Weights of a small transformer language model: MLP 512 SwiGLU, 12403 steps.
Each number is 200 + 20 x the weight over its row's rms, rounded and kept within 0 to 999. Layers, rows and columns count from 0. The size before them is the row's rms in percent of the matrix's.

# layer 3 MLP up, 512x192, rms 0.0676, rows 481-493, columns 0-191
097,190,197,181,233,193,218,213,190,227,198,178,186,188,187,231,205,185,227,219,181,223,218,183,208,182,212,195,213,177,179,192,206,192,216,191,207,222,210,215,168,201,191,212,214,203,197,236,200,177,222,211,191,192,199,209,221,171,212,197,177,165,194,186,189,210,179,238,166,206,188,200,192,205,201,179,191,226,209,217,190,201,210,200,236,209,232,191,185,158,205,232,207,167,226,227,206,175,188,212,175,147,208,176,171,219,192,228,203,187,233,202,224,210,249,177,204,228,212,234,233,184,200,196,212,181,187,224,184,190,212,162,187,156,230,204,199,184,224,143,205,204,226,228,215,237,197,156,238,193,232,206,180,191,214,196,231,185,200,215,164,198,180,201,202,220,194,203,222,211,180,215,211,205,202,224,200,226,186,211,182,182,180,199,230,158,192,191,194,195,186,188,217
106,222,180,194,212,197,184,178,211,220,242,203,191,185,194,202,246,215,193,165,182,191,209,208,195,168,235,205,174,136,196,219,207,210,184,208,214,205,206,197,218,230,192,187,207,214,189,189,184,211,198,166,236,170,171,202,186,194,173,183,212,202,201,239,198,227,239,175,184,208,208,158,217,197,235,214,224,203,145,196,228,240,206,194,208,224,210,205,212,187,226,217,182,190,185,193,182,250,226,204,202,188,182,209,219,206,180,170,205,202,193,191,254,193,198,185,199,162,162,163,208,214,185,177,162,187,220,189,198,218,206,217,194,206,205,198,182,196,181,215,177,202,193,195,218,184,218,201,203,187,166,166,209,154,193,183,189,190,170,170,217,215,187,192,228,209,213,178,198,192,222,177,199,203,204,172,171,203,207,184,202,179,210,212,182,222,183,180,187,208,177,205,206
103,211,224,210,207,203,176,172,164,238,201,216,245,198,220,236,185,224,205,209,201,214,163,175,205,205,201,188,182,187,169,179,155,191,179,175,207,196,204,215,174,182,185,217,196,192,157,200,195,176,182,219,218,220,138,191,248,169,198,188,194,202,211,239,201,217,227,213,225,187,185,197,205,186,200,200,192,169,194,208,191,184,190,207,248,224,196,221,190,228,208,217,203,211,187,202,195,217,164,237,182,177,197,202,193,162,177,164,197,198,223,194,165,173,216,205,196,193,172,202,208,188,200,234,203,190,174,225,226,202,207,197,204,190,172,206,200,211,221,193,194,193,239,182,214,227,183,188,178,185,225,173,216,193,210,176,165,206,197,187,216,199,227,202,190,208,239,187,210,211,203,164,197,176,223,223,182,149,228,186,200,188,181,210,193,201,203,189,189,200,228,209,193
100,211,218,214,180,200,211,204,223,221,193,187,159,179,163,238,209,172,195,199,180,197,255,198,198,171,196,201,159,198,214,173,221,192,215,212,192,210,200,196,163,188,192,179,211,205,197,168,202,206,220,248,175,204,200,219,209,201,208,180,151,182,202,208,208,190,211,224,207,206,195,208,184,234,215,149,173,198,191,219,167,214,218,189,175,188,204,166,198,197,194,222,198,185,234,214,203,217,179,213,216,191,191,179,176,219,194,194,201,200,211,175,205,195,194,148,199,198,172,177,197,217,185,248,190,197,182,182,151,196,201,195,203,217,186,176,184,191,164,203,199,188,178,217,191,202,194,210,223,199,154,212,199,210,220,206,213,201,177,223,185,200,188,221,230,237,193,186,179,229,209,210,200,187,228,214,175,179,157,184,201,196,187,208,147,223,218,157,210,193,213,186,173
102,210,213,188,207,178,206,180,183,241,229,195,214,206,200,242,190,181,203,207,190,239,203,187,202,190,223,199,219,193,225,224,203,225,180,224,210,198,198,206,172,195,196,200,210,175,203,217,199,203,216,205,209,206,204,191,206,210,157,230,182,211,193,155,173,175,233,182,224,208,182,200,204,188,212,206,213,202,199,248,196,208,163,162,183,175,179,174,219,210,200,222,175,208,183,234,207,198,183,180,204,185,202,205,202,198,218,244,206,177,240,178,175,200,171,188,211,227,232,187,197,201,201,155,180,208,186,239,212,227,200,208,145,206,193,190,219,182,213,215,222,222,198,212,185,192,173,164,214,251,193,229,203,166,188,196,168,251,146,190,197,202,196,191,207,191,177,198,210,200,226,179,185,212,218,197,210,234,182,173,203,187,229,186,213,205,202,179,212,185,223,198,210
092,222,161,198,207,181,217,202,217,194,194,215,192,200,194,238,235,190,205,240,174,176,182,175,195,218,202,168,204,203,202,234,199,188,226,195,209,205,213,216,228,204,224,196,212,189,184,221,180,220,203,184,150,189,172,192,179,207,231,218,216,221,194,206,225,233,188,212,202,226,200,189,202,215,186,204,204,198,200,194,197,172,198,170,232,215,193,188,186,184,201,215,169,209,235,215,184,198,210,195,174,205,189,201,169,194,174,177,182,222,217,197,183,239,210,242,162,167,199,182,214,215,187,214,173,184,226,179,213,223,186,177,184,213,210,191,155,210,169,213,233,160,224,194,211,212,210,214,192,229,247,194,204,192,192,162,226,175,216,185,163,228,232,199,222,240,205,171,208,213,170,191,169,202,171,218,197,218,178,172,209,201,181,204,214,200,212,198,180,202,214,167,174
102,175,159,219,190,205,203,186,226,161,136,198,191,192,190,225,183,209,199,185,183,195,210,229,184,211,205,207,189,242,192,169,183,191,191,177,202,212,202,188,207,188,225,163,199,182,178,198,202,188,199,175,202,178,220,190,157,191,195,196,185,201,192,205,199,208,180,206,220,193,153,194,196,192,198,179,184,188,200,222,191,174,200,224,191,211,223,209,189,181,210,175,198,226,192,167,182,218,189,172,180,184,189,217,183,157,170,195,172,237,224,203,214,225,213,182,205,224,191,223,179,211,235,198,182,198,213,218,200,218,192,215,230,161,174,168,208,177,204,201,208,223,250,204,167,181,204,235,216,204,223,225,183,209,218,219,201,199,245,173,152,186,223,216,174,203,205,214,195,230,186,241,179,198,191,213,204,197,248,198,214,187,219,173,181,211,186,209,220,194,198,205,178
131,203,196,206,221,191,205,211,185,224,176,198,188,229,199,201,214,211,191,212,193,176,206,203,185,195,228,164,198,224,228,205,233,165,184,199,211,167,217,249,221,172,193,189,204,170,204,170,212,220,163,202,188,189,182,145,238,218,171,191,178,202,213,189,210,186,214,175,178,205,193,197,202,184,192,201,221,216,202,193,198,198,210,181,172,234,210,213,191,207,183,204,191,194,187,190,207,190,229,210,212,144,185,206,189,225,204,169,201,193,214,213,178,180,220,232,193,205,159,231,210,187,214,191,228,185,215,195,217,190,207,200,184,235,198,181,199,181,176,162,208,194,219,202,211,227,195,162,212,212,230,234,168,190,203,179,185,167,149,205,207,188,208,215,187,235,170,184,215,236,151,197,220,210,159,216,190,217,193,220,201,200,210,178,197,175,160,205,209,191,212,168,221
098,226,194,242,205,208,197,202,199,219,175,203,243,236,178,202,198,214,202,196,184,187,209,231,220,196,187,180,214,205,221,183,162,158,210,189,212,233,203,155,224,207,190,175,204,208,192,218,199,198,190,192,199,189,186,226,215,199,191,240,232,175,211,243,198,193,174,168,186,219,185,214,169,180,180,209,236,189,193,190,204,165,223,178,192,209,172,189,188,217,197,206,191,181,187,224,151,205,208,183,205,242,168,202,231,145,163,189,167,188,198,205,182,227,173,164,211,183,193,190,214,215,188,207,193,184,197,195,215,211,191,206,202,221,179,173,200,163,171,193,222,176,204,194,196,200,196,162,167,201,197,174,205,171,199,202,177,173,226,182,182,202,223,209,202,228,227,184,179,195,211,217,191,179,216,214,182,219,181,213,187,231,211,227,185,180,210,224,217,200,194,187,162
095,221,196,234,266,247,206,178,170,206,201,195,179,185,190,215,214,185,182,177,199,211,197,200,161,189,197,193,213,176,172,197,200,185,248,171,203,210,202,184,184,232,159,202,222,196,202,213,182,191,189,190,199,212,196,218,221,228,223,211,212,237,215,198,208,178,234,233,185,171,203,203,211,177,212,185,221,222,214,182,161,201,226,184,187,230,185,187,188,169,166,200,198,239,186,200,181,182,194,200,198,220,224,221,206,144,196,193,225,199,201,193,205,204,193,188,188,201,201,179,215,223,207,220,189,187,192,226,201,165,193,185,184,200,172,207,192,221,225,192,193,180,163,204,195,208,174,191,206,201,209,221,218,205,213,195,192,182,173,227,215,214,193,193,194,188,168,230,245,204,247,200,168,186,208,177,190,165,233,186,205,211,227,212,221,207,196,226,209,155,170,211,187
092,208,187,201,200,180,223,201,207,196,184,196,183,163,225,214,196,196,218,205,181,204,239,228,182,210,215,193,206,208,197,207,190,202,171,179,236,217,169,225,205,233,227,200,198,188,171,189,202,195,211,204,215,196,197,245,219,219,179,202,199,212,230,208,186,176,157,190,232,204,182,192,197,179,234,193,198,201,203,221,166,201,180,243,231,226,171,181,231,205,212,202,183,213,209,207,195,191,186,175,213,199,203,217,200,216,194,210,182,232,197,202,213,181,249,199,140,215,211,190,224,178,216,178,193,229,226,199,169,195,212,217,187,197,196,168,172,182,226,211,187,236,173,221,218,196,192,201,217,215,196,173,158,200,211,205,243,178,189,210,170,217,240,186,230,200,188,228,216,192,185,223,221,227,187,238,225,233,211,186,154,188,215,178,212,220,193,210,232,189,209,199,191
088,179,196,206,198,204,206,211,164,211,203,173,200,200,213,214,179,177,228,208,227,217,172,170,194,173,232,176,216,186,225,208,216,224,219,197,178,166,191,180,194,193,188,183,195,220,196,209,233,237,207,173,229,236,198,196,175,234,188,190,225,206,200,183,184,177,187,223,238,200,228,183,239,215,206,257,181,170,190,207,225,210,159,198,188,213,235,218,207,228,186,211,171,149,174,213,211,213,194,204,236,190,198,201,189,176,199,197,233,177,214,199,204,168,227,219,182,177,198,214,215,198,205,232,231,203,176,159,206,166,192,200,211,210,224,190,176,177,192,202,191,185,184,188,227,229,178,196,191,172,197,190,200,193,223,146,219,184,200,184,235,219,224,184,176,178,199,178,190,198,199,199,189,205,211,185,194,245,191,178,194,187,196,203,224,185,206,195,219,181,193,211,214
101,241,186,190,232,189,196,183,177,163,235,203,204,221,175,178,170,193,184,197,225,184,190,201,166,230,212,232,187,178,194,179,183,213,179,199,172,223,227,218,241,199,171,220,229,231,198,161,238,218,223,194,210,204,201,186,227,237,223,211,176,197,188,208,163,167,191,174,192,202,200,162,204,201,227,213,213,219,180,222,203,214,191,184,226,189,211,186,206,195,193,239,191,197,187,210,184,215,224,195,207,227,206,209,179,216,204,196,202,178,220,166,170,195,206,215,140,216,197,168,221,175,238,202,192,181,191,214,183,220,187,215,195,226,188,203,216,191,217,203,202,178,228,191,197,209,202,191,194,211,249,197,216,185,203,234,240,199,174,215,219,213,243,181,184,169,214,212,187,173,190,196,206,198,210,179,165,230,181,201,219,205,214,214,196,216,203,176,225,198,217,194,194
# layer 3 MLP down (transposed), 512x192, rms 0.0888, rows 481-492, columns 0-191
091,208,209,204,254,215,219,204,194,184,216,203,207,190,202,222,204,160,232,196,148,209,189,229,195,202,191,213,230,166,192,199,212,159,195,218,205,209,197,202,196,172,191,214,190,196,223,224,208,214,224,175,205,218,187,200,221,172,188,212,197,180,213,206,205,213,173,193,180,191,217,206,176,183,186,196,159,243,182,220,202,196,185,245,230,184,238,168,160,165,190,226,207,195,214,204,199,217,184,198,177,187,187,161,187,218,192,231,187,178,209,192,222,189,235,167,244,240,200,237,206,175,219,194,204,219,185,207,184,159,230,197,221,182,201,186,186,217,232,182,202,205,210,202,183,206,194,148,225,193,229,223,195,186,225,188,213,180,183,206,223,200,165,210,183,208,209,204,176,198,172,195,194,220,215,221,190,223,197,215,187,184,180,165,198,168,209,208,201,213,208,175,217
103,179,193,194,180,185,189,196,199,174,216,200,230,220,211,204,175,189,200,194,216,221,181,208,202,224,187,189,218,240,210,167,217,209,194,175,182,209,218,188,203,179,198,208,200,187,205,180,217,211,215,242,184,239,175,206,223,202,225,199,164,208,189,169,184,162,167,208,213,212,165,215,206,231,186,177,171,190,247,189,171,155,201,188,162,158,192,194,199,205,183,179,196,198,223,166,208,151,184,173,199,182,207,207,198,184,203,203,215,202,218,200,180,188,216,239,172,218,231,231,157,169,216,224,214,185,195,191,191,179,212,166,224,192,172,224,211,208,193,188,239,184,200,192,212,244,178,173,157,184,207,214,192,226,211,209,226,223,208,212,176,217,193,197,182,183,213,217,174,203,232,232,189,191,171,190,205,194,208,216,191,219,214,204,194,178,204,209,235,186,194,194,209
114,202,182,188,194,199,207,205,226,186,168,175,158,213,182,175,207,201,191,178,216,192,226,237,197,188,209,191,226,234,225,226,239,224,172,208,183,197,221,199,200,199,212,184,200,208,227,201,221,218,222,169,199,208,258,186,172,221,201,210,196,184,179,166,223,198,188,176,178,217,229,222,186,223,194,207,212,229,184,209,200,201,216,201,162,174,207,212,193,159,175,187,208,198,213,203,190,199,242,167,218,221,203,184,188,240,232,222,215,232,178,196,243,241,171,193,188,206,205,215,202,191,221,181,228,205,215,200,195,204,193,180,178,180,215,187,193,192,180,209,195,195,177,201,199,161,213,196,203,201,204,223,187,228,206,223,227,196,221,209,190,206,160,197,199,173,156,201,205,209,187,229,180,209,209,186,211,256,165,194,217,187,212,193,252,182,197,200,178,203,166,192,204
102,188,210,173,222,197,186,200,206,238,210,184,230,207,189,209,216,220,210,215,188,177,222,227,207,172,219,212,177,176,204,189,208,210,213,204,240,164,234,211,213,184,228,182,236,170,200,197,197,215,222,247,189,182,210,219,201,177,224,199,214,186,222,227,219,179,204,168,194,206,169,224,167,254,224,121,197,201,163,207,180,206,186,226,206,186,177,181,190,209,182,216,226,217,253,203,211,177,193,203,196,219,186,193,224,186,206,190,196,205,209,187,196,205,202,178,183,195,206,206,201,213,213,179,203,185,195,185,173,200,200,238,187,229,195,191,222,209,172,215,194,184,200,189,178,134,248,209,209,196,169,216,199,225,221,184,224,201,197,203,189,216,199,218,218,207,216,195,188,210,216,214,201,218,182,215,189,154,181,178,173,176,212,202,193,216,215,198,197,198,205,187,220
109,232,183,190,207,246,226,235,179,229,204,219,220,201,218,212,183,195,192,206,158,204,165,170,200,194,190,184,225,222,210,182,183,188,191,208,202,182,166,208,153,191,215,189,178,203,210,179,204,199,196,217,200,199,154,195,191,231,197,241,181,223,189,180,203,200,232,197,181,198,188,175,184,183,226,184,212,164,178,204,203,199,180,163,185,182,211,197,210,148,161,208,200,202,199,189,192,182,193,176,187,191,180,171,186,195,212,194,235,200,232,170,206,203,198,198,183,209,209,216,204,197,201,184,196,210,154,174,210,228,230,188,151,243,199,198,202,180,208,227,214,198,183,203,214,154,207,163,211,224,193,213,222,209,187,205,179,205,170,199,205,225,190,203,223,182,185,232,234,204,221,195,175,201,214,198,194,200,212,217,169,211,215,148,216,173,218,202,181,177,186,174,204
094,174,198,233,185,188,191,206,223,229,222,203,193,214,156,196,192,219,225,186,215,214,201,229,216,203,179,194,226,227,183,228,192,230,192,219,179,188,211,185,191,217,213,266,215,227,196,177,203,188,215,239,236,219,190,198,213,232,213,197,194,168,180,157,239,203,211,199,185,220,187,176,207,192,189,200,207,188,209,210,213,218,229,176,219,241,207,221,238,228,183,227,208,201,220,208,227,178,230,187,172,199,208,228,222,149,206,200,174,204,177,219,199,210,196,177,256,202,181,158,180,178,191,214,222,229,183,200,198,225,177,221,242,188,217,203,201,214,199,174,201,212,224,191,197,220,198,217,204,192,194,174,225,188,172,178,195,230,191,206,198,208,198,192,196,228,183,201,179,197,191,222,183,193,172,175,202,215,196,170,194,201,215,195,202,233,189,227,209,199,200,227,217
100,178,182,222,222,215,198,206,154,197,175,237,227,225,198,189,196,209,171,221,203,209,186,194,180,221,202,228,195,212,175,173,150,193,205,185,201,224,217,191,194,201,204,189,189,189,170,204,203,219,210,174,193,176,224,175,193,190,204,216,234,171,171,193,214,173,178,197,210,193,158,202,178,203,184,185,173,188,216,241,175,170,199,200,173,242,204,144,241,201,202,193,189,225,195,201,197,211,194,196,183,204,203,207,201,193,241,198,187,188,200,183,217,217,202,201,251,242,206,221,203,219,192,207,189,158,233,200,210,195,160,181,216,205,207,182,181,187,200,232,185,203,231,206,232,206,203,220,220,216,214,206,212,210,242,227,201,167,216,202,201,202,235,253,226,194,227,194,182,227,206,221,202,203,187,200,211,213,211,193,183,199,216,214,179,169,185,222,238,191,204,196,214
114,210,217,197,231,194,201,220,174,231,185,194,200,222,179,197,180,221,196,225,217,163,195,224,189,175,246,171,186,200,219,196,221,168,170,208,231,171,214,266,222,191,165,199,209,192,201,166,194,234,198,183,193,205,191,169,243,206,176,203,189,211,247,168,217,201,208,183,204,187,193,191,180,223,196,189,221,186,200,213,223,218,181,175,211,205,206,184,200,191,219,193,206,199,202,154,203,221,204,219,188,178,217,220,169,187,195,164,178,171,242,221,203,187,235,221,226,208,183,213,205,177,224,202,224,200,192,190,192,189,197,183,202,263,211,199,230,200,185,160,208,202,205,211,206,198,235,186,195,218,212,209,173,196,224,169,206,191,158,192,218,189,223,210,193,198,152,201,211,228,182,203,216,220,190,216,178,205,198,209,206,190,204,177,185,177,191,194,223,210,192,179,207
101,177,171,180,170,205,205,214,198,225,188,215,225,210,184,191,200,159,230,197,194,187,207,206,179,208,213,179,182,215,231,197,207,195,227,202,228,198,192,225,178,167,219,198,173,220,164,199,190,176,162,151,206,205,253,183,202,221,235,216,212,211,169,163,159,196,174,206,234,195,191,185,217,188,221,160,214,208,211,243,175,208,191,183,234,244,217,206,220,207,221,198,211,167,170,221,212,209,206,204,233,231,170,198,187,191,202,186,217,186,195,197,161,201,186,222,167,213,204,242,189,201,208,200,194,202,226,192,204,203,175,159,192,199,195,188,212,177,206,179,188,175,192,221,188,192,225,199,211,212,219,250,217,202,214,205,209,223,195,201,207,185,170,179,219,222,200,186,246,216,205,231,217,188,201,210,185,172,171,187,199,217,183,200,194,186,209,211,217,180,194,210,197
095,207,192,214,219,223,203,216,203,156,189,221,196,216,234,198,187,228,189,185,210,174,217,232,183,225,230,174,176,195,204,224,215,211,222,163,220,214,227,181,195,213,220,216,217,201,194,219,184,190,191,218,199,245,242,211,194,179,156,204,218,176,214,216,206,201,189,202,213,201,217,203,174,175,161,230,176,182,193,164,201,193,240,196,178,225,179,231,211,181,185,177,197,221,198,230,184,201,206,264,190,163,230,220,209,184,203,180,192,205,174,182,214,211,193,214,229,187,197,195,168,180,215,197,182,207,215,190,174,204,190,198,220,189,217,178,190,203,197,184,195,194,216,176,210,200,184,213,219,192,186,180,189,208,178,204,166,182,210,219,208,194,227,202,183,191,173,244,215,185,201,185,189,205,216,199,181,229,236,198,186,171,172,178,241,173,208,210,175,164,171,162,213
091,179,192,239,185,209,201,211,211,172,200,208,205,238,175,160,199,178,176,197,204,180,165,207,222,212,181,197,202,210,167,202,172,196,191,207,174,150,197,158,194,213,191,198,183,181,207,215,199,204,213,175,162,234,223,210,209,194,196,192,220,183,216,193,213,236,231,232,197,198,200,192,208,237,165,189,218,176,178,225,214,167,209,218,208,180,187,188,168,182,248,199,212,158,205,214,232,213,197,206,191,213,183,195,208,207,196,173,209,199,198,163,164,201,206,188,204,198,219,201,202,226,203,205,155,190,158,234,223,182,187,197,233,214,182,208,226,191,156,187,182,192,243,213,178,198,191,167,205,216,217,211,204,204,187,199,207,203,199,194,214,194,217,171,182,198,195,200,217,172,239,186,189,181,167,197,196,156,199,238,232,213,228,201,199,215,226,184,193,201,195,212,220
099,185,201,212,210,219,217,184,224,204,231,202,195,199,169,198,230,195,199,211,218,184,204,176,194,201,189,211,215,241,183,206,185,175,218,172,233,199,241,174,200,219,206,239,182,187,195,186,183,179,194,173,198,181,195,201,209,187,198,216,179,189,164,219,183,207,194,183,177,205,248,178,213,222,215,193,247,218,209,197,223,188,194,203,198,234,191,170,218,213,205,271,212,182,207,208,174,170,218,221,179,213,192,217,243,206,229,213,182,165,231,183,193,170,170,217,187,169,176,196,197,151,185,187,179,197,217,214,208,234,189,198,170,194,181,218,188,196,209,194,214,185,211,213,206,182,188,205,199,222,198,216,231,187,203,194,195,216,188,189,220,219,195,183,154,243,164,189,195,192,191,228,233,201,189,172,217,186,170,179,200,208,184,238,222,215,192,218,202,181,227,217,203
# layer 3 MLP gate, 512x192, rms 0.0677, rows 482-493, columns 0-191
105,206,214,225,200,209,201,193,222,236,217,198,173,172,191,211,239,200,219,195,177,184,222,188,178,151,224,207,199,168,165,244,200,184,200,220,222,206,217,208,194,242,197,193,216,212,168,212,178,174,198,180,203,194,187,217,197,186,181,193,233,195,193,243,188,215,226,198,189,194,185,202,189,185,203,210,211,182,170,209,225,225,216,213,214,225,192,191,197,193,223,220,206,187,174,189,197,218,228,229,197,205,205,188,184,235,183,195,201,204,191,188,239,223,187,172,188,174,162,163,236,221,208,170,195,206,192,189,184,206,186,262,196,198,207,172,205,176,212,188,171,223,206,236,195,163,221,200,232,189,178,151,213,170,206,211,195,165,195,169,218,180,223,201,220,224,177,177,213,185,191,193,205,215,217,200,170,189,194,191,206,200,207,205,220,223,190,178,170,242,179,193,189
118,219,209,205,184,189,200,226,212,177,218,181,168,195,156,170,170,182,174,182,209,200,197,211,188,212,202,203,183,213,226,225,219,225,192,173,197,197,208,187,204,184,207,201,227,232,237,192,221,192,216,195,195,215,211,202,172,215,189,214,179,201,176,184,222,181,173,138,177,213,191,201,199,233,203,208,184,220,186,205,203,192,209,217,190,183,203,192,186,135,224,195,193,193,225,207,231,189,217,181,230,215,211,183,182,239,239,217,254,220,179,220,215,227,187,216,228,232,208,216,207,208,211,188,211,193,227,186,158,201,190,174,183,209,232,197,226,174,198,201,213,190,173,200,199,175,205,210,204,206,187,204,196,205,216,235,187,198,215,192,182,199,154,191,202,143,167,189,183,202,179,240,200,206,210,183,196,231,167,194,206,217,190,187,207,194,223,174,181,216,175,231,211
106,226,203,229,200,195,191,216,216,181,191,208,143,184,185,229,182,177,178,207,213,213,219,172,210,207,187,180,182,222,216,192,199,170,191,192,154,221,191,179,176,233,158,207,183,223,188,163,199,211,185,195,192,209,191,209,219,228,182,185,149,206,159,196,196,202,193,231,239,201,222,171,214,198,199,210,189,189,209,203,195,209,211,189,152,200,208,220,228,191,180,205,176,182,183,227,202,210,204,221,202,175,208,170,168,242,205,195,193,190,212,189,196,147,207,209,177,209,194,184,209,192,183,246,184,214,160,211,197,217,189,190,214,214,216,184,185,162,217,179,194,202,192,233,198,244,161,210,203,207,229,225,209,194,214,214,151,209,172,213,198,190,197,223,191,218,200,209,192,203,180,186,195,200,229,190,217,236,186,213,238,211,180,187,159,201,218,193,220,195,210,202,192
109,193,228,188,212,154,171,144,209,198,187,173,216,183,217,216,198,205,208,196,218,237,240,210,196,175,203,210,208,171,200,203,229,226,164,210,202,210,220,208,194,212,220,212,204,185,191,261,208,214,212,196,225,208,208,200,205,199,195,173,234,176,217,204,179,176,195,169,226,205,208,212,209,210,165,203,165,244,240,212,208,209,184,206,208,205,180,183,214,240,228,199,194,211,229,212,198,216,186,195,192,196,219,240,188,206,202,237,177,175,177,228,214,220,194,212,224,189,199,169,203,214,198,206,193,168,212,258,167,179,186,220,214,172,197,191,184,209,180,169,198,209,211,215,179,212,191,216,211,174,192,194,192,197,196,201,199,237,214,190,211,186,206,180,188,198,211,173,171,187,201,175,247,196,202,210,226,218,161,173,204,191,208,237,203,234,185,183,223,206,218,213,191
101,164,187,247,200,215,228,195,224,221,217,184,190,188,189,179,174,218,195,173,205,206,202,202,209,188,207,220,208,205,197,219,183,256,190,211,169,178,215,166,188,220,218,241,210,232,209,181,207,171,192,238,250,197,205,207,219,214,213,195,206,146,200,188,208,174,187,205,201,193,193,207,192,198,199,182,210,187,195,233,225,224,188,216,190,202,183,203,236,205,194,228,203,191,194,203,206,198,211,196,224,203,196,204,252,174,199,248,173,204,208,212,217,221,180,171,268,201,180,168,193,183,199,187,212,223,201,225,184,186,173,218,222,177,226,170,183,198,192,212,166,233,213,210,191,187,177,212,199,181,189,210,226,189,185,202,190,229,199,195,201,210,202,177,177,188,215,188,180,174,182,204,192,193,204,145,187,195,225,182,150,199,223,202,180,218,191,197,200,196,199,229,219
097,211,192,170,199,217,198,195,221,203,191,173,189,191,198,248,205,208,189,194,168,237,213,181,201,221,217,203,193,270,212,190,227,208,204,179,184,157,197,186,191,193,204,166,227,196,183,200,183,190,214,181,211,186,170,209,185,193,180,185,201,221,202,191,194,197,230,212,191,194,196,213,210,185,184,197,231,210,187,211,211,210,231,233,196,166,218,225,168,182,208,178,206,181,183,200,198,217,228,213,232,179,207,225,217,205,184,182,198,238,180,192,198,191,198,205,199,177,187,186,190,194,197,241,186,193,166,220,227,241,211,220,196,136,178,201,223,177,214,172,194,219,194,189,112,195,183,219,198,218,207,189,220,176,181,204,224,238,199,188,188,178,181,188,189,212,201,210,203,199,183,212,214,213,190,244,198,190,212,193,208,222,211,180,175,209,207,201,203,209,157,187,171
096,190,204,208,204,202,161,164,185,194,198,185,203,247,195,221,197,219,203,180,156,178,188,185,203,195,178,215,233,211,182,195,189,179,205,217,199,209,194,222,218,198,191,152,210,222,215,195,233,168,161,215,214,164,174,168,208,255,193,175,227,203,201,204,202,183,195,221,188,219,203,188,200,206,176,243,208,224,192,184,214,175,159,207,176,249,195,233,202,211,184,216,190,205,202,150,174,216,234,195,209,195,174,175,203,186,205,187,211,178,189,191,194,184,193,212,182,191,183,226,180,217,169,192,233,176,221,186,197,205,187,204,164,202,177,163,190,186,170,212,206,203,204,188,200,211,215,181,232,207,224,192,182,190,190,204,201,168,207,213,155,179,186,202,200,224,198,167,232,212,173,192,206,186,184,242,194,217,190,214,183,210,218,189,204,204,151,205,184,183,218,211,217
104,211,230,202,175,191,169,190,216,209,203,187,230,217,177,213,191,211,156,221,174,207,201,220,206,192,160,208,204,182,198,207,194,209,174,214,198,179,187,173,227,206,224,202,206,156,214,219,187,199,240,221,194,198,173,188,211,226,196,216,194,202,235,245,205,211,199,198,177,208,207,214,185,220,192,228,203,193,183,158,207,170,217,215,190,210,193,189,163,180,212,190,167,205,189,203,192,209,214,201,178,166,222,205,194,212,176,211,217,183,174,204,232,231,220,193,205,179,178,169,218,206,217,177,213,212,232,171,181,203,211,221,171,220,212,197,194,191,141,219,170,172,202,157,241,163,205,207,206,217,193,182,168,177,199,194,183,175,227,213,171,193,198,246,186,180,198,176,193,209,221,187,179,205,177,210,229,205,195,215,226,187,179,207,213,219,207,176,213,221,227,228,167
095,188,175,206,187,188,206,215,201,237,187,216,218,189,173,234,204,196,190,187,182,230,174,197,214,153,214,223,212,207,183,230,219,180,214,219,197,182,207,214,190,215,199,222,201,209,234,172,230,206,201,195,202,184,208,201,204,229,238,192,195,190,195,192,193,209,236,205,220,229,171,191,205,236,226,169,214,227,222,235,198,180,205,198,202,158,173,189,179,213,221,203,216,168,215,176,173,181,184,156,209,236,189,185,198,224,189,210,215,224,235,224,211,221,173,201,162,228,202,205,225,217,175,220,226,219,168,212,193,194,204,172,183,216,173,196,204,184,191,211,219,204,178,206,243,230,201,199,187,205,216,179,204,213,236,204,227,201,177,192,200,169,199,193,191,197,223,178,187,251,185,230,223,191,205,195,217,181,148,182,182,230,195,216,180,209,192,194,211,205,228,226,180
093,232,213,175,191,177,204,188,201,178,214,200,215,180,212,183,204,190,209,202,235,193,225,193,224,206,183,161,219,226,227,162,213,186,214,200,227,210,170,211,198,195,223,176,217,182,150,205,203,186,203,182,241,160,191,186,236,166,225,218,206,234,213,222,189,209,192,209,217,249,168,211,197,209,207,214,180,198,212,195,173,206,202,194,225,207,156,230,174,210,206,173,194,190,230,198,207,186,222,207,165,212,203,193,232,215,234,176,188,209,202,230,181,215,227,226,185,190,166,210,168,200,202,196,193,192,197,142,209,183,209,225,220,223,206,210,212,196,196,228,205,168,227,236,199,214,188,198,217,236,207,178,240,193,186,159,200,223,210,212,200,179,180,208,191,209,197,215,202,177,210,201,201,206,206,176,196,225,219,161,191,207,194,205,228,231,224,208,208,209,219,186,170
100,217,174,224,231,225,207,180,227,188,224,228,212,207,174,207,218,179,188,201,221,197,208,191,191,205,161,200,217,221,187,185,181,175,217,180,202,204,261,170,204,222,198,266,206,213,203,183,175,186,201,176,186,181,205,212,214,190,224,230,189,215,155,216,182,199,194,198,174,197,203,188,212,224,214,188,225,226,190,216,184,189,199,191,192,198,173,179,221,194,208,262,226,186,187,216,189,185,198,196,179,231,191,227,238,207,226,205,186,180,208,191,181,194,157,197,185,168,187,189,197,173,206,192,163,211,226,239,210,223,197,201,175,199,177,208,188,199,208,234,187,183,214,216,198,167,210,210,205,230,200,210,236,185,183,177,189,212,188,194,222,234,181,186,161,212,172,211,194,187,213,197,221,206,192,166,203,187,174,201,203,211,190,238,233,221,186,205,186,174,235,207,198
098,215,190,200,186,228,190,197,190,205,202,236,210,205,223,209,189,207,223,183,172,203,176,223,231,185,256,175,205,216,166,172,210,221,196,222,224,179,199,195,176,210,190,238,196,180,184,226,192,204,222,199,174,208,226,200,211,158,171,195,184,207,191,261,166,192,160,204,197,214,174,217,172,178,185,215,190,205,218,174,203,190,213,174,200,193,186,204,224,223,187,178,180,233,166,196,186,245,185,172,185,207,194,217,216,228,186,221,176,168,197,219,207,192,188,189,221,209,249,198,188,190,187,186,177,226,198,196,197,198,238,201,186,221,203,196,214,161,220,220,173,176,196,225,195,176,184,174,189,214,198,203,173,162,168,175,200,193,172,197,232,202,214,202,212,218,172,222,195,182,182,189,202,215,201,186,198,223,174,200,228,192,198,204,212,195,197,245,188,187,180,192,236